config.yaml
hidden_size: 128
num_key_value_heads: 2
intermediate_size: 512
vocab_size: 8192
norm_eps: 1e-05
positions: "learned"
attn_scale: 0.125
parallel_block: false
lr_mult_up: 0.867
beta1: 0.9
max_seq_len: 512
doc_mask: false
Each number is 128 + 24 x the weight over its row's rms, rounded and kept within 0 to 255. Layers, rows and columns count from 0. Numbers have three digits each. The size before them is the row's rms in percent of the matrix's.

# layer 4 MLP up, 512x128, rms 0.147, rows 0-42, columns 0-63
109:147128141135126126118098120161122134101122164108140147092130115168129124186152113109112101131095148135101150135155126113121148072144141124134162119098102114101073097156123098092125091154155132
110:167098123124125096112093121129139079156162119145123154117112094130152115165147130117153092116097152124097144109137145085109181072151143163148164125116152108102126108142124140110137109139135160
101:126116135142156117110122142128115126119124109175143177129155123116078105125143124154129144134112131103174132165142140106146142121181117130122169152149160130085108101119168102095138104101110112
104:108131149121164122151160133143142160120118092121099142126139119132142134151136136110124153128124113122150067119099150128185125135118152144132165119124106127101116102139079125098081095122123115
120:122151129100125105093079074099121139113123163129150105105134157125140106119122147180138113134135146112112112140119083098129159098155146143116168106132129143116136149166130117147084113122109107
117:125115133115134103118150144125154110129136093200138118119100121115123099117141102169139141129098136139135155144120147116175171106130124119142128157139144113088107077121145098109113114094140116
085:126116160115139110102144120130146107156122140142080160086137108148131125142100165130159158153120127142089119167177119122176111129090157095108107087135158153106137119090120117155181093153119137
087:126118168131099130108087098130121145143121171172150163132104113141072113146137118134118129130113124141147168129182127120125142117165125123070125102130151132125082138123135104136144109119049139
063:158113154183144112091119087138070095129164114157096115138122132145139132097141121163145091114177139128144116141083132089141111095122130138132125092148145075105111126141141164105106104117094104
105:145146135104130118128146128127181143108115095122104074118092137102132130129119137138139155158114138139143109140115156131162169096166117134138118168116075119156112091134146114086097141104100093
103:081187142119137120130154138126131166107120078148155100143123113125123151135127074098145135131110085091145091114104077130137134121119138145125178131114137108099103139145125153125101121107121087
094:123123152144100124133140104160139123119162127172109156125122147139113111119125162137144130108123109118154127149150102077122134097165123097120142117075144146123103078134096109053140153111117111
099:103175122127123109144113123102114090085172110115131114149118151190132177104123157129122157123105101132095142130128096132083139083121121146134120149129142127117134113149101119091111145137116089
099:065173143134102120118095088109114136097105182117135130126127184133141161139153092141141136138146086178092153170128121116132122139145106138103128122129098124145131152099105120104126132142117147
103:157125141171143122116131129147127140114123153126103104144149123147123154133092104152127166082098126105160116136108151116170162095095136173115128121125083108109108119144105086146128118153113092
101:142108142119136117096136142093132093172147187156130096113129109113158124132129079128117131132143080088150108152133149126104136133140119118108133128123117106144123106146094109157178125124073158
107:152110123122118117094132127094129086134138122157154167102119101113141138145118100150137135094136143106091108123138167120131157139160122120139160121138112135089150099161101098100131151102123107
112:135143142164133124109136157141157132126150101143166119142102092134113113157087111139131131113107125141112138126114136122134169094099139091157137169114141178054143113179125111102110126124135132
097:106146140143118112119110109080113152121141155124107123142122153159105114165093087153115128113107131085131130161109107120107180098106150183133107151129087127139137153158108094124068130147137113
088:116150106136085086147109092157148163142115131100137111142082149140123148159124125122126141138128154145120121133106128128106120074132093157145125147182128096130140168142115157133109140096117106
088:086131149102163077115137145124115109112126127142142084112149137120159100063079112149156096125143102100109142137091119111148152102134135135147152125128161130120141115146090142157104124117091115
102:071183150101114110165157109179147160083117101117097116139164105153115167081111173102131160117100128125128151129116114155165091134108133110104129148155086138140118129135092138114105110119120120
097:098162126101170095098100131112131094138137078130149159161157138177131136079098115119131123106141097102161119148148084115117183122118086159126116147109140101139152101146126109113154128115123128
110:135127145206153114123097112145131112114148188131117146163124124133116124126084088109142114116164108135129072090116133133121139116127112179120115136124144133130155152101101109142101135141113094
107:129144133199121118143154108126130132109150139104127124151145123120135129155108112121134099103117116125116073138102169117147145127126145203130183158168147107058141134146125165132074136150117098
120:190135140197136120116154124166157143105125095126097156144125113129149131151118155110148161137157141118104092126097162116120142106129157138118116179138134136098124125137109136138078104150113086
093:125161135107113107114145094099113097132125159158064151140140161117140168096102140124143135107111103152117150104110138130113115148101118115119099093116165129105140123108121154119169176145103118
061:154134177175111106065138090137051137123162151173109159155120111155115133095103126164152085116131148137131104142108108081129119105112140103104130109195110127104085127116098166105168140153114122
083:162126151124129127115138150148142117128128159135133123136125135168136148146138135112163115128117099144124117143111131116100126138170143132131160102092147111137107085164110160136171071109117149
097:153107143149156124103114117144102135101135134186133146104138103131145093115119121146143111151145130132150120094111105090151170128128140119062176134127122130136149165133156140155121115108113099
098:111086137133170113103108101141129097116127106121119156143107099141140099074155129147153087095133136134128167110188111139157127103131153152106127143141132141145106135130142107139129113081104110
105:125124153116144116138141121139088115128120139172096175162136129127106125091122120117132138120115112087117176094094109117116108132155118137083156072105112121159112125128138076141191118131115132
102:153103166145186120116127146127143161102103132123107104139137090121129134108139130132133148110102116080183061095107130135124158113129130183060139141130164088152102117154147118140141134139102092
096:155111150126103114126118180091138097136151111094122118105149128097117136136094085153136102157155124122117112185146153115144118079109162084142126148161130090088145122120088106120095126161164141
081:124125143168108093144063101112107172171129133157145148168094130145090122105032141144123174105105144109155123169113106118137136125131146150129128140126151130140110153132132095097120139128108103
096:182168135117126111110145146136085123129157086172143156121147183143082124145113103099139116136129130137114138136114125093113153128115167105130144110155098121080142123141131150113119146134135137
109:096201157124154111093105085097129129136148136108167176120144081176167158088092148167130119093113143089103140113124097112098117096129160134105166143126136132107117138175091128133127094139112150
097:141140114158085116115075137138152075151152154120173097119093151172114098170102122123107125143132156121127106139139117111164178117124116113141124095114097094103143148188140092121152108129151121
103:139160137126132115059153105102128113132139154129130131096157131122089140138153087119129107117139101141139115144167144126145166122145104123083164144128138129153127134100108110125169133124080094
101:122145127145159119152120118109103117124165168162129184161147119140160094119128102134139091144158119102083076109098092120084113136118131171112148157143135129103137146135092142153144133096102101
107:121170147152124119130111120133116139111128128143157127151145143159124097114139146075135088098096160137124126110132099126126117097159149166149160075131145097087153132187120127112094113102152121
092:117157160098089129121121132124113163092139143136143086135172156108151128150120153097137154122102127154125158164126077094121101112163119099124147096097115122127088063187145118122161162116104132
094:096161150114148094121114118154132164126115121170138158148125145128106140150092144124141150140123093127131100161132096117174134128141106178104162122116119119122101122155105085120105117091108135